config.yaml
num_hidden_layers: 14
hidden_size: 256
num_attention_heads: 8
num_key_value_heads: 8
head_dim: 32
intermediate_size: 1024
vocab_size: 8192
hidden_act: "gelu"
norm: "layernorm"
norm_place: "pre"
norm_eps: 1e-05
positions: "rope"
rope_theta: 10000.0
rope_fraction: 0.25
qk_norm: false
attn_scale: 0.177
bias: "none"
tie_word_embeddings: false
parallel_block: false
init: "normal"
init_std_qkv: 0.0248
init_std_o: 0.0248
init_std_up: 0.0248
init_std_down: 0.0
optimizer: "adamw"
learning_rate: 0.00142
beta1: 0.9
beta2: 0.95
weight_decay: 0.093
lr_head: 0.00639
max_grad_norm: 2.0
warmup_steps: 463
schedule: "cos"
final_lr_fraction: 0.0
batch_tokens: 32768
max_seq_len: 512
doc_mask: false
train_tokens: 230300000
max_steps: 7029
dataset: "wikipedia_en"
Each number is 500 + 40 x the weight over its row's rms, rounded and kept within 0 to 999. Layers, rows and columns count from 0. Numbers have three digits each. The size before them is the row's rms in percent of the matrix's.

# down: layer 8 MLP down (transposed), 1024x256, rms 0.0635, rows 517-616, columns 64-127
# up: layer 8 MLP up, 1024x256, rms 0.0679, rows 518-617, columns 64-127
down517 102:506526430467450427503520515457557496483441491493472528569478486498474449595470536492525528434520495544545508535452538545520495538500567470532487477501372597433444521566481502501497504514500493
up518 108:542499523466527476450554456472517475509548472501470536517529520447544532560544497521434491479490534486547519544436493502528533432511492474500469494494503512472525480488475489497510533539461538
down518 110:544523558570537567500491533447492513412493501486510466504512495480498459432458479529525492536497532508468478488510434600517555586553450518502475523433451405556521442461479542493474479541548461
up519 095:562434477479557489447565483480531490554448504479550494537528502453502434440477493459593539569501474527513478575466515542461508500436501478496567487454454593478510442508500471431494508498502501
down519 098:487521505510567520526458486476518519514529521467478515539477555506507562467532395484413526554500443481492490510512524490515447545500479555486411522497505421525502524504499490518486474545521589
up520 086:502466487461533481532549453497399535482443418470519451470488556524528448536489562539521457494409506532406482514492542442512455563506467468532564489468503499513535490466461534510519528503495550
down520 089:494494466521432483514459528465512482517537489577475535524484441479440510501558542528448589470530536467566486482469498574491555528552474516482528500573490423474546519530519509520464501515558444
up521 106:546482453508520553575417529479451478517472450546535460413489543524561522500485537485524481512537511503455473495412547560460516521466493557494476513509450454513508479497495485436478517454510498
down521 103:535431577539484416540500520537564477505515484502537603466474479519463481550497441565549498462440418488432531483515510469484489535584457535507475432481513481458499439531476477504471455486507436
up522 101:533506547545545582523492554530476515473491489496518488521484476460526570431515527520498469484494504512530509567502512454516457473478516457433495485574470492465525515532421501478459485590453509
down522 102:533502526494555506463477583507436508514492526543541534455465552500563488553485462494498502506486500530473604534511498475472462504420498539508521489498549457438509481578470498461500492509512523
up523 103:490510461517593465616512571510464480484493437443550525534514513467586475480463502446572572614454501484516478463502463470488479495484559444478413480469426474492524445482458459452495457541428496
down523 101:489511508462417482448498500486559553503506514581507543476418462548467530575477434489502437426476525519468520520454483513458488524522470478438523552515542511447499557490520539556508471456443558
up524 105:501444514503531523500590516520546501495458421452492496524405553541485490383555479514513519486554503502501525530477525513472486487508479531490471568504518512488479441454500473460549456552502487
down524 101:524499388461485548518543502493471514511469492566574513443571465518526482504390533538515512550425521504559436496490416544504493518485483549523564482491464424573511495416520520484467534542513418
up525 105:467497587534512480502546528555488494480489507492484474486459505486512474477492434514532516643535440529485565446468558472479474577479569466485476499515445504594430444489540497490484468507452461
down525 103:518514483568541432506436459492481498525482541478578483462521453490443440438416479516485473481555458445546548454561520536492470428485451522511575454567556553500473439518520581496479557550520501
up526 101:506456468533558530510533558527522492535503551494522495543536465467477520480476487542503412532511486552552490511511522482501491478499444498456482614487443483518484478527497462578487531458479535
down526 102:532436535445446457510493498499521504413414467489464512540457520497535521488464522522601512487577482476486467501446562526464480548588490486490483480449495509526467514469455529466542489504527428
up527 100:517510495452495541505538466509463488455515481570562519550493573505554552450489516478474487497446460476552476464483488540485550612557487529484517517464555547528443547495486486434536565477468515
down527 101:478451442526455503458524504509508491473447457544460441510452537493440456487542510530507475535477453478544463516513527478546468455495501446489490470588441512500484493539509556560507458571538529
up528 103:544469503538579530477577543526529485497522510420448483473424529457453466466560453385525537521498443589579537463484556503486410529435504486501448516418497485543469481517575467465488458474530496
down528 099:450516455512519539495505511491444565552465505555498571468522502512534499501507471529496495516553459442474472504533503500555476486467511426509522431484450449523498500508450495438522524567506512
up529 102:521477557394508561499581465499479528496516421510507546542463509496568522473516547523538559515505561548535578478484478572499509493527493562500429522423523514526520462495505408460477504490486536
down529 107:539539498472540475590453478482404534454554561509497554499475454451496461487524577490469468448449435516505515497515486493557430512538548552495539509553545481521534484536572498431517575515475516
up530 108:479429480445482527527523446486470431444456505498499455529472564500456514475573481498499507473506509516517479568488570510525519522447478448480527510473464491467459533520494495515535516479451460
down530 109:479516458480456519475472470537494457521487481538533474512589498477495450498507472504503513562483482452493509505500540470520521494502502493541527504551472453488414537582419533443482469488482555
up531 100:462503424428494485472578515521487576520442508490526574419492531491447567496503480487475514439557542514533489514422491471463550462479484556490482482485503518465473547497524438591504463489426532
down531 102:449436585440445521516503511510532470439516490475503483498469494492449450578487572456516532491521439453514443568421467459427531537544507532494456569513496557501490498406486556504508497519551567
up532 096:436482526431510472549523455511549475547486488488453512535459500430536455427588497465508501530462462515474528463468496500547518485484498493501451556490550490557452491489488503471551463483535502
down532 088:527474429518509495568493465489530552530532574476515475507487525525539526490506480550475504524559460396474495523501493447556530498484509537528457453482588472483477529468456524475525540494513588
up533 106:489383513493542544438512519511563503514424533472524508522517513433555512487525514547550575525495515489524512443478493493517459528467420522496533553468482530551483441448490356544522409433476475
down533 106:509544521528474499442499488534509475494455570545494546512458571494462464506538491540423507390544537489503462432478492505505491518486523516473610487439447496440458489506600499494457582465457495
up534 104:492556471408511440488555510551483506461523486469529433489518603503503545511462487442513429530536511460519456481479503485476535479427456452477505473435525519472466516523521559522574478519463556
down534 102:513479501475528536523472514533469471538543438517510488524509481512465474478544437445480449530484444409403529527541528530513580503531553501563466440514500497574465516481408515499482559470460489
up535 101:465462430504506461535471514481497507558461498455500455456479564520429510416515503449501468481508524476435538481527480492438475500502426567498453530474548570478457444544486457528516527529513489
down535 100:523483509453444491513431451440482418448499515562509494562495444419536497514415475495501485493515478460457483490489484526489502446487486512535427551492498461556579553520548536525503489559509545
up536 088:538526549543521547541475516499518439504498539526454483444485512425516530505533492526513461482479464516603497558499516429451530521488514534490468586498522540577457502488515522490422445513485426
down536 092:475506482499475474550510513521496496546500414472554470447454528503548488505477495501476534552508445530478532492498521574530497498511531464486477430441505553471425490536489464486569538445458495
up537 098:494473510539551492461549483417514490473493462503448511462470527502470564364543553572532501518470501451486490512516531565508456525504465473457461548520423487498417514472510519510457483530475501
down537 096:471509527506478467506532484573505545513461568458510504564519554530505465537429521458515496498484497613579481555406552484462499538495524535505561422539503486548546514522495518468486423472473486
up538 101:445485492493535499514530480503429500538467452476497461451477494495529467557488500471552570562503491506514538536528512527455503493526487496484489520541521533589539444497490534541548521531514436
down538 098:512532454510483589517534473468512515491557490518510464436556526456484481488489473503462487491531523488452443500494462475473457486503501545534432522474449499462511560468498480493386539521516531
up539 106:400458499495525481558503462589519549541484528439456500564531511510508505428549474399487562447471453541531594514518522474501455457501476471504442535424474502560529492503483494469514470498510587
down539 099:539511439471499528461502496473508479459543546526501450488493475544523497658430504550513404521540508569475414500478529505453515487432575522476541503522472464531416530462443582523450482468428556
up540 107:474482493542488564482436464450538450499453496477442473493443461467459458489531511473453558509444564522583537528441505571506488521481557493549543510500422448515514491474445515514453546513451454
down540 108:494584493521497452472462518505534552498451533462506491454514503569530496504448549565513549446439539602447475416436484481480513472436498578529479468480532530458478440516528512492510487513448507
up541 101:527563485496507529514466487509410436440477484501531488451480576524445519457520482541511570543533461458545447458533598479487458610502512462472425538478473537487476575484464494521423461609455484
down541 095:446588526521462518503426542463490511487421516540544524446501454479474561571441517485491413507479466574553455504531467543476503553468506442453510485491523452529498504509513533459494562529567549
up542 101:464478583458468460542525487488467550501553450532516475523511546529534625476505556485498489494519510497528508513467500529533493512506487503459453477476525541506493549526449431512617551497508532
down542 105:521499463518538508478472458583474482521514519418481530467456484480528375577484500525532493502545517519491493437537492535504495463529490531561536534570528473493501414446532543489465444490509492
up543 106:555464524512565539432428512501496480565523428428513485528528588470482477550500520510587459561588538469539485464511507546471474516501430471532498571497461555564536481471525494556518489496480508
down543 109:501510462556460514503475444531518517529488441550492449499507458448566511415463504531500476476509519478497576469562557502479504463543455519471512480557498495497508502505547488519576559489495530
up544 095:444467489483593506490428473478510573522454557461486553496449611518489505418461504538616487500552510511524548503497476505481492572451466445454522528510519540508585544518475530501481543506476451
down544 097:517519499516476523446504514429493451441496498486515500462558433579516531512481529461509529496485537523528512574486506549493518507485538490493486457457521606489483546499457483521507420515439467
up545 100:405481546503522580483524482519363478511460450456522435497485515494499489505493499493493526567517445548576569454503507457480476475458485479508521552490449507531476464497537482492520482503528471
down545 112:534473481443507518500529452519482527540504419491492468479542608452463544549487429553505513524521511476513467531496451485430475545544438483500513489516407497464500529455562445519471470477579476
up546 109:511481496491461491457535474517538404528510527492466536439473681478512499499569529520484576504457504525565493534472489487479445468495462495486509474503482428508566534502485498507474491532469442
down546 116:500454440513481463468538502458537499556579505524549401493500518495458547437449420511519564487542473484565448525561546533443475496518464444496496492482461522520502463480479497484485448507529508
up547 087:536503506504542587459508542479506467447421580499582537497549490472478493485500497511499419427524477516506444560449523503455468502483467548484513571557470495585466472530540469470440563521487456
down547 085:547538532490447502509469451516474519533530490516519501419475550510496463493475539535491501578436511557375563483569507506499495449515478508511486452479428438467547542567524493467543466486470456
up548 089:478405461466489572555491434534491532550500534470516491490553475548474558470469499514500532528447558522581466446444504460518500461539497449521517518519417496506516501464438493553534513589468490
down548 086:548511505525491542508513484474508537549519512568471495514404438448419559509507495419500492461513437478457531500549477528526527480479495539553525518495489438473438545512417426519471496477507537
up549 086:506530425495520448513528457519486501514522453435506459513503531457463510489475487481514553466506503559502554482486455441421454507476466379459510494447488557457507492474480522539572452443473588
down549 087:509520503469552542497454466543542525460573557496455545571443467467538490490535460493552529502490554488485541459574516508498522431522553519502497531529507446564503490520470533526460512464492533
up550 103:507498601521489534493428470488553440523513445504524415517482583528501546510441518507535500595527478510473449488507559427480469501423533459468518555487454498490512479493519519498540463497461466
down550 100:549534541487460466520457526452525484532502576441575477488467467522524476525532513485479442544503530461458512541478461462485526515540493531522491537549621499490499492537497479499443451544441575
up551 099:490437498434583543477486451512530494485487546414444468503496485504436476470502466420537503557514459495562404479497499508454435507494482457493515506455467541509483543496530505534538536570529495
down551 092:519487482517480456592492483398464431492519489541534524502488440485493457621521559501485482436463469464487490519495467495556529501499477560476499484579581512448566453487469493451453496524543485
up552 113:516507547427453590459563543547456492544553504480519461486485487531507515558538525425536444495534505546505548458427500442477497527519490539456433490473496547529495443486537420489559566560509443
down552 111:571523543484491522566477504488508438457502479459543522475531539482500489554490479504521487424512538526542538500452422533547534463499527455457462564487529529486590419521473479529506574450508464
up553 111:469507533515534520466530431527495513477491424446512455560482564481434500469594524508513515482566493441591485548550566490472490579490577476401572498486473532569472519440540459482456466473463471
down553 120:452487514509465534560535486513468557455471446497494461467483554569465537461567457538546524549538537440460483495517520469506562536581528495515446548561492543501521580472441463473497442557538472
up554 107:456483482501530622508503486505460491544445493470498485457555576446495518527555527469491533498510498601543484576494500530450493473519445520452522543552525462459476506483472473502480537518484501
down554 107:491489539440521505581493522488461539508503475471452505515480508467541458467541482521542474519528497482528441565490467547542508501471485445459524512483486551496497560554474540522529474538518532
up555 106:496440562431493500453507519533441482530471492496477435497510505472448513533525571524559429496564502505540522491512471477487465511511493402378470565523447500544491496493503495562602598502435452
down555 112:579522521495569569473533538512467449469500488528555527535434479527506486543454499458544516480456500499515471602472489435490481511519490476502549545465505550466530483471592411491547506466507511
up556 099:532545523570539591486500461507532527484506490499446444481545496487546552457575554554493496477476570528543499513507578504456506444488529488470429524479487572532551485399528478496413499540505458
down556 089:477410547471452507513475574523496488579459537537534511458463546514531502440517508463507519501479445488485480521504512520532477587467446546567515448419572451469502542450533527468535437491485456
up557 104:534495466530523536527511480511464538495506519509476491502520493491527503487500486462562505532465451479497459476425631486545454506477478524411531504509430467655488441397522461545404457595509444
down557 104:499590490472474501501482499446554558522451552513479457523525457482481507574608476496481531536508581474522526520494492480455525408523522456487466537515515450447526526562504475552546556426487666
up558 097:554444437493490528465508497502529428501521517440513508446595522432522583516546543546496501531505565668599450490470526464484552483496452487484495438512498462491468490555493493496556489541483537
down558 096:538471506342512471483449568528480461529474524543427524531423494528504430620535501550495488490515514497458537533507518475477488529464477568443553518465557406545492452508511455484531574514576499
up559 098:434509487555542512542574427462490576462494534478512488458491491505549499494552454462503577539517437497470520467503486477519481491419552445461504503506475624547409524449458527478437493484480501
down559 094:521510494456462472435469524531582485462488484510493602445493535527503563518513512486428490531501512509550471513503497468495479461534420477510552568428509420459529507591458576519549534399520424
up560 098:546424555509609518477472459519478467505504472537470425531437583540513451421511486501536541575434480529490503511521580504433492490528544478424536593502510515536534446485480500561468480506506564
down560 094:505518523499447529478497560481495443517491550546524538512494554500499507486509492466541533444516498478496453542484514575575499509491602479514529495532406474488454421446488515516531544503407494
up561 104:508397484541532495520531541535498468596515482478415445473542522495495555475562496455470574617503502517472499506506508406478470461436474430529462596492479538489520523499475475567529569514480473
down561 103:450536547531456521538540500568454496478491528596506519468448434530492547518550444534505564440492520453504522485492462459505499489506543502543471540483524548495493467553504510485438536396477537
up562 080:447479533461519515529591528569458528523477496454466504438521488471584518510460605497513539538420433540474513506479531463510474516463471509532494499507477491476457483417538487551561437452516561
down562 080:567459464576497508525400541501514509505497514503511532543524440511471486463527531534474564554498545535521519523468472594432535522510430560497519480582503537527533512509472525509445511498520437
up563 106:527483507431503456528521500524463479516421453488487504501484525477519446439505578508590495486503559466490499506459472575467454487475519486419534503447484481509480513449487456522522471469471463
down563 110:498436573461431513497466513501449589492446536524547489545505506473582561450456480423533512476496481555490439562462457522511474568494531476523512493500465445547506502608550529511502504534459534
up564 106:447506505429530506530495548503499492513363463496565529466506532469496461516487516572490445591538472555504512537513481441454518550448537459480480510481474506461482503524467515570471486539508474
down564 108:505439520506492422552488526445543474495429494494529522458492495509500472462519533528454544460452424506553397483480588534463503573541501577537528481516521513508442440512445510505444523585512429
up565 097:512469481521555553518476567548560528519468484476567472517521528391574463535446524441482519511475451604513549521455486464536449446448541416505532507488508497528504457414521536471469473458470491
down565 112:523528530477543514520454458471511506535394459524492539497403438483543465441470477494492542476507543499445520553518544555564471507509529479465543531512535551444539471432511506562508496480541493
up566 104:498482500450545485467477509537491508498506444535432443492566566496476432565512512488488444562482508514505548568502536528420556539464467494486512470419483541484438479491515539559494513451498541
down566 101:445477570533452470504460507550515506522473516488509509492580534479536466441467440490539513464484521502505442486540445561523476473511472501498481498513541459453422482553471587463511504450469425
up567 086:543524529411431519546485492582504473504552462513476459544531507554549548569514460552468532490495550501519522542523490514544553479493564526503478463494508497481450533524460437500561493466518529
down567 086:550495468480523494481451523504498447496452542488494499485478461476497482470502532504508464480505471447492566473440462470521480535488468553484491536534471466507494472520544550470489445473443500
up568 089:454474521475525623471447464480466515479436466425444433518474522520492481493467440476558471538547433465532555523537551496528387513468542520433534498534542510532524479504557522511500568568494414
down568 087:528479478520475432528479456545550544489545472505461581436448519528492569456573484487510483419469490566423503480506492509492494475465454520514453487498490463524469499479463507517514515547500500
up569 097:502506515460522479470503554493485517520473564424458527505524485468530500533520506515472474539502540492541518511444476461502476539521578498484458569473555500443504512517446434487528524521454425
down569 093:510498542563545538434454550507567488529596541522566528519452501469488456489511442526536504525519492488443451540482517538519450455591505465520550496498551458549443519498553488529439503462506487
up570 110:530467507547555523463589572477461516465473484491499505472420538473505534523545487460483605547533473557507508519453537583534439556467536485510503530476509490509519506480478470446419558503487402
down570 113:406502541517510468466466503448453559503456533491479495492557537393473469520506498500458461484547471561450426456494562528471480459432501498515547527557480470445504541456492555470505505479528490
up571 102:433381462532493466491542528493456480541481535446479465533473476498475575491490517529488576497609421530533583556495548529502448481512445491518553559511505410551469503512457447490493520501493515
down571 099:540442531460442446531474491530544527509543498508499486533485522534500507470491496509469483506498488436568451474532575461564564540500502519562468487423514497614490576513499475466496500530498496
up572 092:489537475442518498510464510563531512484533495538467426509455530527450560500560522479485446581582434482554437466549491450447503435477550471512467528493507509562456498457467543458419535467468443
down572 095:594538529538429498556525493492480499554508519572486482486470448444449489506535521501483466518523536542524468529476436471558518458505483452509459534595583492480500534483491450471419405502516504
up573 111:448488558482539471553555569547465534508459428577473478571433511460643453474540580439485555496447502467493543513493537508520401501446558454504411543468453490531478538513459462550520463521428575
down573 104:557544511488488513458501471530565438509510582565480454538479494538485579466496459517476441478554481498525527554460448538542507515506469548510536475522504514494489506515434432520466503569502492
up574 100:418411486539551532497509512531488550459459431503437456538483497439445528492532611422532528504496521499502550561487513479497467461528567497478469609505469544488486484455531476468438518502483575
down574 100:541439556567464500510549528463493413396462498458528532500474510438537545495499611539508527536487544527553437524466499470509471479503514447463504473533431534469536560494452544470508426547528444
up575 073:494435485480511544521520493564467523448416487519483481524552495413551513445541548494476478474496509588579508499459505517429473551458472483517570488483415506580442468451551482555452485456452549
down575 099:534466517443522567494582492575476511481476459505480473446490482478533565477533538520520506538491485534546481586451499510416516513426487481491490523524433570511458529413470470509480459464508509
up576 102:505414442426507488478508485514479464530487429443453480532489517458445507477533425524553436451519499607498497504495481498514501485518448523469489585530490538514480492518539459426551501420516509
down576 098:466488518567418524520466500483454522569512515601566536518601508498453430413444560482496551535522539472572497501501437479447480569480525508500591527557453466495478497524451495490441383529559467
up577 099:479527511513509514493553526504518571562519499516405518485520468545509509514486567470458411496490450449453549464490528492512498549467448519485481525521530524524442492496539536467582545469500456
down577 096:490525546507477516461524477446508600532527467509482533535503529546446458463510494439498472502497489543460499554552461446497501555536565509445517463510488495500479559497437532511547499566528452
up578 102:516447488446495518570581504542549544454470440518498508487486510467566540539544580481532534471502437479482463472499528494520441532503505526482534459521465433517504436504450468482564538501456478
down578 101:519484541552567478496517508484465503552465527646508471493444552477506510497514459539517498435451536478504550505498515489487493549528514471504542485446457525493584470479550495554425563480590521
up579 103:532472504494534496491538612538530520604469523493439549471447456457475495528470501497541578520455504536508560490495491427497489564509503491496465519514483457545563454454465475523500415492447507
down579 104:558467494534466474453589569503510468521449529463507497523440486475464479505491450548518435544495404528462453517499531520446491610564445465521525440528484530492509493541469513563521551511465521
up580 104:520503391486473553457550473511499503445502514537531530493549598503524522525460574510454458534488493574536524566432501477481516443527475505526445466518517506540489529473506473522522497580492483
down580 099:554588503488472519535499507472474432531431506533457544493517518471548531452501504523533532501445516588467588554523511475524460541525558537500462553515512471467514520471447550469540451470556426
up581 089:614550513476498481504514503547473471516497548501425465492497491537484447574498518495530472576530471528504402536465554474484487530459522492509486504506440526564389496535520501432413478450462469
down581 082:503443567518535533476480500501527537472516480526526475500466494533469586439463511504571467466529500505505557504462463561459466487513478530487531574463514465488548482516470508494484484490482455
up582 093:356425505536493604507506525493483546494442518509581437568559527470489545437464530542524502517475519476456503514518480521450478489498397516533505523520408498497502518539530436539498467480477464
down582 089:569452460505439509547485460478484455478518498475523445503477510531531528555454553576475542493452493480449491511485504494494516452529467497475526489465535507520549520589442504536526486483478496
up583 096:505504514519515535536476483556436507480484488470499454535505493503507479546453483543509506507506437480550520470524526477531514490463505450491484472461485467579452511483514492546511487444477463
down583 085:489485458441400467460593483498523541468558505489574500485495525544458565458470492483494527542550497483459564503504451444473454498527547477539494429496570500450431499481504526475558462479503494
up584 111:444471465495528541475489492471446517511455490478476492471514547511471477455498551459529466489549440533562483491565493496473502450465518512505534492480543475485502501540475503487510530504472524
down584 123:495498492568472489565499513574537554473502518487461522531518499530523498487475557534507558494476484518544526516497521477496439418456542526482476535522561535464488525546422483471451527475538505
up585 087:519444468540531447484450554495519526536548477453492481495520516502534490502515552487544500508522517514511462419568567447546545605470524514540512513504504475543497492450499490434464479501461450
down585 086:527511530581410577525576515486506508495427515445450477541497530465461515468472492585510456511482538574484510594489501503514500579497538551419570456553490535451528499547509562458519538489469496
up586 101:513501450541506600560487526509499525508493423494541503525452501466491547478534467541479546577534475437487450507419526489497551558493503521445532599478493514553413509477521443520510450462441481
down586 099:539558537519555517497478428483408519496536469498536475481393426545468538492471469492523522508509498473499575496438556522514495539525482539487511473534510448513485515497482530500512497567509536
up587 101:414440510396502545528484483514472502437480415520456464508525503450526492501535531453564542567481494502507509511524505429550499558515525466437539491501489480550451495511491472546509512504499476
down587 103:521514472478532543506564458544465496510462513451532427469490514479537518495485442558477525502501501512437468488509476461443489549504446515486429493494517462437473461521489469490516503507541546
up588 105:455454489478455499533522512451482489504467455517545444463482474484493456509462537482493487483541494510465550488488534544407484510467386511500577526469493519563436444499486486518528551538502545
down588 093:513531490510539512533511505501544481462509475514469508527494485453496577572553503497488448527539464449434504534454487457549527448532536547515563525448486460492484474501393499509465484439585512
up589 081:509505515457527487516529490484518553452517424537505491433425504435562532481509488462482541470503465488453501500447508555553487521496528432463513535518511469530476499463447494486468535486463498
down589 083:525475498562422540526442516509495502511427516451484468552522509473466552530458565488574449497470511544532488508527464481518532477481463479449475497493451526495472497539558529550506467519497495
up590 103:442414532511516528485491446510493436540480530530548449545506428504547489479479543498512513531523493410493494517486470494544467512484470485503583534526429547563534408465477426488523463472518433
down590 100:463488545445522467584501479539464500532525566472442497521525531493455496548587477444414491524455526485441497406570506518501511531505469526496476517533524490504528479532538442505523506521563457
up591 092:520511477456500427435502468506523412454580496475483486569509533511507493517546529469575467534519520509561530534471533558523476540527509477486463463496448492565507470460444513445476473485508472
down591 099:463532517560454479485496522470569595498558543514518536478511464570521447463551546518488507470476515469507509428516408505442552559495561573480504464493502564478445526530513495477421483508561489
up592 099:567472427558585497514535519511529484538533509432500495464507510528488506422530500445567537582511498580462573506542543481500445456488509481538435524521504549571477417441514408439542444495478509
down592 098:501499426444470575501573498592518475526473524534551520467502500516586525540430483536497434562484492522549438492592438461482512513565485512474581420527517466528505509510447480569530539501507511
up593 084:469382466508557554469486492443489545506521493462516524482587467458495546570476508508526540530600455526429540538529518454550493513460569480488538564500440434528438466487507497526511523506467481
down593 086:486543457562467544523452482513492485428444499465439571530507516448514476525504524512496485518511568516558531447507467488582493407537501494496434533542440472516607441503595510487464507469546514
up594 104:484432496543530506586494502508482478496507477517572495451480524415476456512474493528478478590495465531594501563533526481491495547533586505457486542488459470527481524497454497501484385506438457
down594 102:518528469556519490553422425474454535568453544518494489484451451529434517520547482444538460493553493524461521476576541515500511429542477467543551486526467535523447477505498489517559566397521454
up595 105:555474517468441587476450515517513484546486403428444508448482491560479516504482551523491525529598463521512484535481550563486454525534514487511517537480491446521468411481452424523526502494487551
down595 106:492474475596496502504420476547459518540516550507451519521524526543530537487521548519476496528510520515491496469491554468453527526506591495541460447487528484520540528512471436505412500530540546
up596 106:437541506461566459524542582536470547598475587530523466531590522547537446534541533500498467560548467472540430529504539415515510559458561463541501515436411522550451458477473506516461541508408512
down596 105:437557598520505497450460526417518470521513439459556520559482509463461460490487483517460516547457495490469452561495471493518504500516518508406545543539505553540431422493487538510564471476531454
up597 104:557501528380510562477488440539485544516496545513488405494514475506499503529454544495531505538629471576630543510519506478395506507463541504520534494494501428536499517489525520540562509490469496
down597 101:565528522520513432552474524547512435539529520551476563517510481606476414488494454439425481478456486479566455460483526452468523496490459510526488510538471502484515515495495462531492560522532524
up598 106:489551564458469472558523477533486515523501421558515462511567524479540515544573534424457522464513462412548513495476475528490470501482475525453532521498488550527601532451528524539519416516464518
down598 103:520494549579490472519497486515504470517500460495489497577505500495562498519545468523423482523502419502494505483500462506525506486536510539537495530548453537478502458508483571485517495412604511
up599 100:479388526490528516515474542482521430535476517467499428576496469522554559491498596491495501595541520447515430599547567481496466561506467474523560498504464545517478473486438520503555524487514520
down599 092:463489470546551505514523436484496502446483467503473550581497500519480491464504481531476530529464467516477495466534530476548497471470527476532493550563493531579467472471516468524532524552466524
up600 099:501494532513566550517520557492504511541474528519489472520537495518626547526564567524450507566518539518492499547426491408530522508503525482474486554451506458553438539481445466448460476531481367
down600 094:439515518530505491523511474481516488519542447485509449441451498541501520495480496495451468483479494576476472521479476445537469584584516493425494533510468500529428461574556493474488455475543441
up601 105:464510504400530499521474509508473584538489472553417503506482522535587489535499492493481533505541493446536496458425492486459464551431514500456497545489486540502505494446473421576515523511495552
down601 099:450462482558486444479488538506473458461506536422485488527519504577422494526475472425440474494529419495555501522509486406567502498500408437490497518504509561518531506512483500491493428506434515
up602 104:508498529451504550449484485472519435487424475520442483447526590459582495491535522566510514510529511518549482469476475490520516503471475485480545472476515488495482498485530429582498497422501482
down602 098:525541459565467528430535546466413472471441575501497545509492447512536430474463493574466490408510482512512499480511465516472496420443409525492530423433526490524420489433411533497461529453532527
up603 111:497434525442479522524484535565516529588460443454478461483517534501581535539536596491452517471518510520489508573514487516482524536526506540494458553503522488525501450478428414508501475454502543
down603 112:546503524569491482479470526575469547506503490484514530433457482551546582482478457468549508443578565440486532529454522469521445555609507539495485497484577498442493476512503540549553552434535476
up604 083:433487465433509536554529516545451501511425515545530534457487482426568437543499466502513492507494548519534526509482457534555465498540530446520517461488462434517492517467523489481524470484438480
down604 077:487455519456442465450512470514546458521486502577477537541516464523510509466491457468439531530526443465557528458550556479408514514508479528463557490463523586480482496497581518497471509531582456
up605 095:494523486511599546516553523529453490536446476508517538530489565466489546486511457555478552480533515471527510517483527406580561503490463516484507503489479438528511542505498442499531527471478391
down605 093:528493518527450463508518468510464454457497519512404518477509478452535502495542541516581473483499495494419508537464509567522548544500547562465505524529487501454435557440513535499515513523493485
up606 097:499455465481583501538516610542437495507482491536472449465448498553536516528547493531567499501511382490496557498500502463532514581478461483501482532470525495481485512502465461540503524467462526
down606 102:526498438548542488528536495444493523553519561491558525529525544459507530495499434527475517522453575437449489405526523482489465452508483550531413437553525515488522495531491477511533539478610535
up607 092:551458463436514555498415546527511547497544473488498436527462512541494489578485557488544462524581476486569476529556497537411418477487527465488473536513496575478519481473478587518538528435450448
down607 094:556509528521539449466456521512513484529399540539523486464540502461491524500456480544493521461418503560501493462492550485484470511478538534480533479415511476500494507506500514477500472502464530
up608 103:501488456463462465550479537538531505580425488493458476530598477417590520488565583521440453578499484463527506553492506552502523500495466528411514541477519457465527481476495436546462449499515564
down608 105:490467455454537482529448521529452531548449488477475599455509455491515435544573520490544548477497529403458540516493564472547508479584525523502504501560566488511445478417466550518515527527544487
up609 106:463541504464507454530504521504415566474486476455481424506501501527442490470531463432487486466552486420495485445489621543457453560526419529422467556477506545507451524521471473483496467550542494
down609 099:481565498550480544478407548505488499489522524552560496480495486511515471475542581548517460450497568594408547504522521400512480493531518479518500474460581555479489451484466498486554517511470513
up610 101:522491552471515457480456537510434498559452495470501478431519498479481444500459535495531478569516461539520515555485492462404465587477462581485490486539438527537462463543461469535556464569486423
down610 097:527493444521551479527508481488469485495518489511437523513482461511541505536493525434439456445538505485541571570447489536500505417557465572531479545532446576568495514441545562515503496449562458
up611 090:431433464482508463527571486506487513526520433461502522403499571496562508480551434460452528535632515490510433512501480541469557558531565489467481509473479470511458512483428511511479554481468427
down611 090:531482492570391539553530498516519520492445456545428438484473530515534485515557468510509575436438545504436504485555430529461523460445455489488460438537517540478531557530507482536505574481497515
up612 100:404467494505569518493516501478468503456489488478475467448485580483580456532534493516549557608495464479475510527538470426524533568472434505505516529484535522524472454499521506458530544580502490
down612 105:534473412463507544518529473475525532526454430494440456521430514431524519498483451476497518525494562519511540496482499506476503498511521555555425563435450468466501544452473503491436501466531519
up613 098:486531474509526508431495526550482503553526465518443477512481496459533471465524474570504477506521437523483521488491472423441579493471458554532541522478470540560475406456470467445453489452515509
down613 098:595514458472466507523478526518475500560532497525530522490455454490476512535466445420501577541517467486478448473510462452535505474506554475482475418419588481491493474525476591430565518522482538
up614 089:473516520482491558523480428543517470546486498431549517499510494473497487502525571540479503577574514591560581566413504485453491514478511404465532485383493548495525521408524495476435563555492511
down614 105:572449527506492598530555475596502472514476449481483465517435517411536536377578499527563527563471507558497545597465499547429510502527480497495464470512486531464460467407519478503483494506500510
up615 091:468440528483581486516477490485516497527464543450425515481581473476460565519502485524439533512558518515562548429485480467469499510487536547421544546469525487546477434484511472564562532467508511
down615 096:498510500501502465508492542514459568529470452560557506462475454540519472456542465510481458504526475401541505464528575492480550525491515523476532515546571486482391520552448523443507451483493447
up616 105:532474550522535478533437568580541408513530499508388481518479550468458472506529551490553503599515501482470513454496526421539448565439562486517504486435463472548456453517501480474469474519445478
down616 099:443471477503478533512482470527486502454492508451467538558457470409502540534370527477415512491517513556546531452548479573506550483524507557490442491468448474540478568480500536570456514506499496
up617 095:526531531456543499498567438501477494459458435480485503503469490486551541492530475570564601483568464496511501479450464525507526512507538497351449502509485630462477459451503447496524491443422471